Part of a small language model's weights: 0.757M parameters.
Each number is 128 + 24 x the weight over its row's rms, rounded and kept within 0 to 255. Layers, rows and columns count from 0. Numbers have three digits each. The size before them is the row's rms in percent of the matrix's.

# up: layer 6 MLP up, 256x64, rms 0.222, rows 52-135, columns 0-31
# down: layer 6 MLP down (transposed), 256x64, rms 0.349, rows 52-135, columns 0-31
up52 099:152176133110118146126142176166121168121151163130182140169100144135124155130146139127146164134138
down52 074:127086129153099138144106135140123134180129102152078177105140166141164110171098156090116137110164
up53 104:141061158142103158104140101139139149104130120100127137064126138125102126120128120156114169131087
down53 093:104110100119092093178117168130106166146196101112090126137143182119136100123110114123128105144164
up54 091:115129128138192130086115084151139136112112165135113157118136155180142127114161133109105120117140
down54 130:072130136189156093151105118114117126108159143105097141117081128150162113124164123182127131125125
up55 122:089122097124146095124125102130127074190125142107124171128104104189105145126115126112126101124087
down55 107:146083166117130126154120171143138137123128129130113127104152111077139073157115058138106132127159
up56 101:121146086154141136138143171111102146126169123163100118104146093147158092095146108155094118102144
down56 084:134105167106151098125131124158156142106100131137142125141130144123110154170126132100091150113141
up57 094:067145124123141154146136131133173114150164120185124144086163093128098124122103135146125164137147
down57 076:144134127147137148078121108109105122095058093119131107144066111163124138107133121127102121100152
up58 092:135198133156111104173155083110155166139126110135159122159125147080144140095137116151116113122147
down58 087:101079118144109136120117151109159130136136132126084136119149136127172120147115148144097155118157
up59 094:164136175075117143095089082128146159083135120140188136122143138127116157120150162163120129114107
down59 095:106118128202172110112173136104117132159109169135133144148100146081113109155129136120100118139126
up60 095:128163145123156102135129124134133164153128134133119086147136110120084170132116115104144114122132
down60 090:154134114118133108143102174112092144168112098135124105138133124154147097144137144132176154111170
up61 108:174128116106152125153135123136143126110124126103121174108136123158100100085148116154101124088096
down61 102:143183079156141119130142141126128129129094126117114119159142136176110169149139142149114127144158
up62 079:137151119177136119109151137133151117101113121125128078136148066102134143137087125140155177092111
down62 081:109125160114106122163114132137145167138118139163143161135105178194120149102089128134149107107137
up63 095:091136083110123105143095126116148101121142144117094159110116109127118095098106138170125144148138
down63 090:142181131108159124134163080123155151095119122163150073138125122149151127121201109148109137161159
up64 101:140161124116132094125093147150171119095123145119095123076135160113178091155157098128092105098123
down64 085:140104122167114156109142156145127081122135125153146180084132156141080115137149155130160146134152
up65 115:090148140139136152124121100105097140180104147116103179132169130162129152121123144170111100149123
down65 161:111124132090123137131084107152151185141180141137190117119095129108127131130123115170096119121131
up66 112:095135089138144104081130094089126151128118134134122154086109164099115121089134110140121110095139
down66 121:078150143135152103109128123131126129081108158139113138151145133151151107143117147136138108108112
up67 096:119105162174167106126127167115127117087128137120125143112132104115087131124161167170129149118125
down67 089:122147137128133136167101143103175146157121149114116105170146114127139124153103129136120104138157
up68 104:160122171138132146138118164116187138121177118151106094114140114147141188119124113144128171151150
down68 111:138106141081092139144125122133119142165087166147131139181153104122137077144143171164112107125143
up69 119:159135082123145108109131094156122120139116128124112089131151111154152076140116085124096122126126
down69 091:087103163130157143182139158110124131111158134139120144121114132100093181098154161146163127118118
up70 110:115154123064179096137118097156145100133125116085124133143107131108134121133148090120077101124089
down70 089:131078133168083138108116162115111142120123108143116136093131117124084133128077146093138162131160
up71 104:106132185130167116132132114113105183102115118123126152137155145147138132146079123121101143140097
down71 114:117109115119107152175151133130099106127129150142114115129099101132110133185078105114121096132098
up72 099:116077107183170140115094126128126133126146144160117124110119078134137144162112108112156103092139
down72 084:111167136132146154135135203119135098089151103139146162143174193113123130120142136139095127119140
up73 097:124117112155107144141146146115084159114152162128095142125129130147085130099130128144137113122124
down73 091:139160119138128122094118118153148140164123124119150110094158110145148127111139139157139165168162
up74 089:141148154131092117154115151128137135171157132127150141130159152133145076154138135109145164142105
down74 075:099118121168151163111152123111137153136062143118140151134134116173089129141151141164134160135138
up75 103:141113121144134125139122134123154126156158139158174147195151149135171119151168157139137117150147
down75 085:140143114162113139120166129142122157171094115112114106139124149117129109141087140140149101110168
up76 079:098112089128155141101155166143119113112160136143169138125159099186125135124120131154088140087171
down76 080:157120149141111106139075111086107143166098092121112132137091112124100090127105139143155129128116
up77 097:139102111159100160172114202108150133145117154127107106087155144132123150118152120084112184121160
down77 106:130153172142179129136138173125110129134133123161125098114107143106132118116107101161148131096137
up78 109:112123116167128139171106117085149128143146163164140132132152182135107128118165148112123136115162
down78 096:161091129156113125135142135138186113131102099123117128089141096189116132207104101148096172123147
up79 110:106086173096096134098084130143147118154105138105128143155136165149143186139128136104146125124102
down79 112:127079175176135156123169156132130149132131122116156128088122159098117176172119135133094100098089
up80 153:109121116100114143106107113168129098115106114141122156124113084134103084109106145095095111116140
down80 084:112123134131135097135129103078122150113123156102119082111117147083125160091128073142126126124063
up81 104:149126080115125148150108110132106137115146152143115127132133179151125120110121124112141138150110
down81 123:133129146067115106101116156118117147151131094114117115132156150121176139091103138151128112117106
up82 089:115104201126109128131087098176139123117150130108142095158144146132132156137136185138102111154136
down82 090:137145075127138126142135145103143144159129115172152129118104125112118119156120086131181124148171
up83 099:114121103066101088145137096170173090151147145147109135170136082153126108121110167140114117154112
down83 097:190118156132151099131127123163103129106131150154137166079090118106100109162117131081088136103164
up84 103:095103101137090162167118097130082109117139122105097134082124139175164155162147114131117159148133
down84 090:145127109102142136146136164078104158123119176152097123162123127096155088118124146161110130108106
up85 137:129130149151168090121108081144136125121084119116106118137143118122128157127127132150111112103153
down85 087:113125076086086158131136139112126099108141129119143133090098135136134101116152118106133134137088
up86 096:159088168141073170117126155134142135114156136130142097117141114141133135166168127133119164129126
down86 108:061096126130121091094141106084154098145161110107131141133109116108144114117127121144110161133113
up87 112:102135119135116121127097100111113161111102109141080146105164128120136146123134167113158131134117
down87 122:159142138142123135128134122091119122100092118081132126166088115141115115118138143139154140137110
up88 104:144143097093098117113119188107156127137123152151114101138112125145169150131136164078142145134112
down88 098:134092098125087138143155114149118108125135112155122139112191151109150108118120139116110162178117
up89 089:165158152123075130155147144158156117100168129133157146147144125111107142137075101128149142136139
down89 105:093168123141119102110117104151134133115089112125121123123101110121129155116111160131136117145125
up90 100:148121080120136145167100095137122120142153111140146123142097094101128115124137085137133149115160
down90 101:133134118194168138141118144114113111136105113104089179120095115181086117133103137118150130133105
up91 095:122114162133156125146122167128136157104074114101112144178140121080111159128139133118133141099139
down91 081:115132059134140113124156150152087124111152157148122115164160134140105127187111112114121140119147
up92 096:129139102130114136171107175149099180147117146154156117112158134128148092134142134165111160160072
down92 088:117124139123151146117099102114114134162115151152145155109110098141150080147086130064130097152174
up93 090:118116114127113142134141155133121130138127136110142128107126137094109124114118126128182184153102
down93 078:115144121104133111119108138157112138134145054143093133121145141152137126163111138079114183143161
up94 102:158138133117157093148090130140167115102104070140122152114154129131159129108098130148082150124128
down94 076:132122141122104156107173149127106157138159132115122126163086139146141164144180136128179132113141
up95 088:146130153160156120103120166167096133154124149137151178123170148126120146144190122120142154142150
down95 077:162136143079080099153152127097148134112131131145105114105096116153160128122070122116165104120126
up96 100:115099141139108123096136138111120150158162148115144151090145143134175147137138087082098155120115
down96 139:107097133153168143146098108107120122121154153115108134123129127105144130103139125112124150092103
up97 090:156163166117142142134130119120146115122124141168106165136149174124117146099141157158133113165139
down97 088:152125093151141130102125105129113159169110112141135094113124119160122139119079091154139149113130
up98 081:107145108123145087156155184154130130138108145097150167116128124101176136102117122146112140163126
down98 078:139120116139121136135101143094143151146124114131120134129113137116061109146118108173161133086185
up99 094:119120100113094157158108162140148085147159170160143129098108097115113183143135136098131148148120
down99 121:133140116125169170181131111145122138112139138169108120108132098121165156159132098131139103135125
up100 105:138140151116118142151105160083163158172165153149152131087177119158160129110142121101119165153122
down100 121:153114103085098128104138125134113127088139134122138126117122121108118130121112150151161146112105
up101 105:174124144142106119098136127118137138079117168116150153111146140175161128163153148089118126141086
down101 106:120145116132112143145142106096165172102133159140126120183090087106136124085151134150100108127105
up102 117:171101099150136130106148113119116083066122148131164102118133126120090098068143095132106114107168
down102 083:074142124081145120136112119127138138160130141133114101150148135137164149165121133123142159164083
up103 103:132105121134092138085116146100142124155135109098117126149094154068107144110145152114147119163079
down103 122:118146176139085095099076110174147151110132165112136137101104156090130147058137124156156097150105
up104 088:122122122157162123119156085133086159146108114146089146143159119142158181145154102099145090129156
down104 090:173172120117116116115095114133142127122113096138137114129098117116139130083094131168143137125153
up105 087:136114139119127139118093124136105168152118147144114105103145122119120100103141140128155135138147
down105 085:139168120143110138098118128154089127140129129127113149123081140146118173161121128123111114109193
up106 084:140155141146126133142108124110097145076099102141152118140142156146136140147095114169111111142076
down106 090:130150098155151175123157138142124109121099117123133165092126151124129122140090110120117149112098
up107 107:105128126116117143114142134069135090141142153137143139117142185123099176126145130133120124141141
down107 098:140127125100097059089106137109134121121184095118122131107132129124167135086135127096130121117153
up108 103:161136130122118165144139107127128134103152098120102111124165127101140139112099093158170132089157
down108 127:148108141119132141133110144119126142119135147098127150158126119115106105133145093137132124126090
up109 107:124125120091133133078150099155112140122105145119147110119155141149167178107095122112158134095122
down109 108:141126064122115169120090091115123136177125101107148174154146138150134093113117154135141120136113
up110 092:141067125143113171110095098096165110106096116102087126128144146120125119138112122126118160079112
down110 098:137173126165119186097143144120112158160114138149137122056117111139164074140113137124155129148159
up111 102:110091168142102144161145091171120131166147144086094155143152122137123150161112154138102189133106
down111 083:128148138119116128149130146120129107111142153178130096095145154139137156056161123148129082137124
up112 115:102090150116117124141111112094122122096121133114142101094092130086111125083112112126140136155159
down112 129:144124172094167144108119146110085122125146107161098111129101147136107088139112172103118094174112
up113 084:133157122108115125110125140184110114109115130120122156113083128121126149106118137106113148119126
down113 091:103121134096147149157138175145134109161167122115144123135127157103134116100156137153151147103163
up114 097:147134154124146118154161145073164111146128157119082100096116082130154120115105094154129117137061
down114 097:117125133169132118111141133114140097098142113098063142138132126119149120151140102140107162159109
up115 115:156120141130113142109101151088171130128180159147134134127166157127123134087129148152132162135105
down115 101:131159129120146119162118125119128098158146105120105117145142132111154130127101120155134144171163
up116 097:108121135129133144154086117128136085137175160148099118121157140142075133159112139172123137143120
down116 088:142136092097141096132110136108137138138132084150130089092095116130164132079159132168151105129129
up117 088:152111115115151121106157106133123095099085120161176118125143116132134128152154154079144148118089
down117 079:129095136129140095108093135125180131146114104087121096143115146174162090141136134148096151126157
up118 105:123143117136140141100173084101113159132152165115091118110132177190116134083138142154121118104154
down118 125:163138124142118102160109129129140134134115155122105089163130123082115145124174110100102088083056
up119 103:115097124125178135158152130094130107153124169165106112115108106104123192140116132141156131110128
down119 114:157150130141152175126114140111078144140076136090135137140076121114104126127117144133137151101132
up120 105:096114165171134135162122129122163082114134113147148136116136162120150121094132133122127135088119
down120 097:122133134129155061112111160144110117162141112136062129185152135142150129165112139135129143098147
up121 122:132127114150131145137098136149141112128172109167117175148136160144147139094134115089159145071133
down121 140:143152145134173164144110070129122129114114131112132126092157069139111142123137117134180134155135
up122 105:099114133111116101085101106163128160143157122109120128116096149177125119140119144096101128093105
down122 107:125149125068119149109151120134149121107107125159139113096136197141125131094117164154150156136151
up123 135:086118119123112110132114133116123083123129145127097119106111115110112109054121139145121137120125
down123 066:130120126137134119096135097127085164133109105106100137124147113162151134174106124091093120123109
up124 101:128134090167142082116101148129164127084123108123064109086140157101108137070126133134071100105144
down124 084:122111123074122138141141127158068122181131143122140138144095116104088083111121120112155120123097
up125 094:148122169153157112112121077129132120101087128119141131159136175143130166112132156122154106149105
down125 100:178157076141098169102149119109120150132106127124155152131086163108086155141119108132085136086121
up126 119:160146143116096153141129097125185089145118136081135108119159133156145105160104105079159151137115
down126 111:084103102107130123130073132104127144181132120147170101132092133123146141113123157114137112130155
up127 098:143144141127105107088109147135115152132160106132118143143149119138156129137121131125105146144109
down127 080:126097116138147142162147127087128118132111125100095115122146116113116130132111139188148075104132
up128 116:127124180153123100110120113151101138160153123098099162133110161119131135105141118134099132127122
down128 106:118133111154141097059114144089126081131130108142112119155132128127119144114126124166139125112116
up129 098:164129144150135131123121119154173109118108149144148159106148135142147129114133151148081107130101
down129 092:130124114116112162104077131121106104139131094135144111125135144112070152155122124105163120157123
up130 111:113115120116094123077118163122129131122141139160155116107132158173106138133129123114119124140138
down130 104:103151155135099130143135121111172136136107119157105135087108153122124123129118091125126116087120
up131 094:107139140129114125160106132167129118150120172116106103121135139131144098178122156125086126103084
down131 103:125135145140046113103146120090107111136085118117123108098126135128125130110133131151064147129130
up132 101:141139125158098147155120133136140141092132143133104139129151092130148142146169114082148135177182
down132 101:135136124120173178123121130124115120102119152135133154167125116113095105138136164142104108130118
up133 103:134105120159129167165123129122144172131130149142082104096109173122140148120143101155117092087125
down133 121:090073157131156129108120119089139127095135095093104102106115147125130166109162079129121157152147
up134 095:139098110116140177133121117155156133186099141186158133125138149136111162138149130126135117163115
down134 113:118119156094127126135189107154141077160150093094096151123092115123081119129128171117097134136149
up135 110:076115167125115151098135085157122126102134133116139148128136180132143131082135125131099160119127
down135 112:121117136158094116134110148115141164100129122137131126104125120113148121098139111153143173145068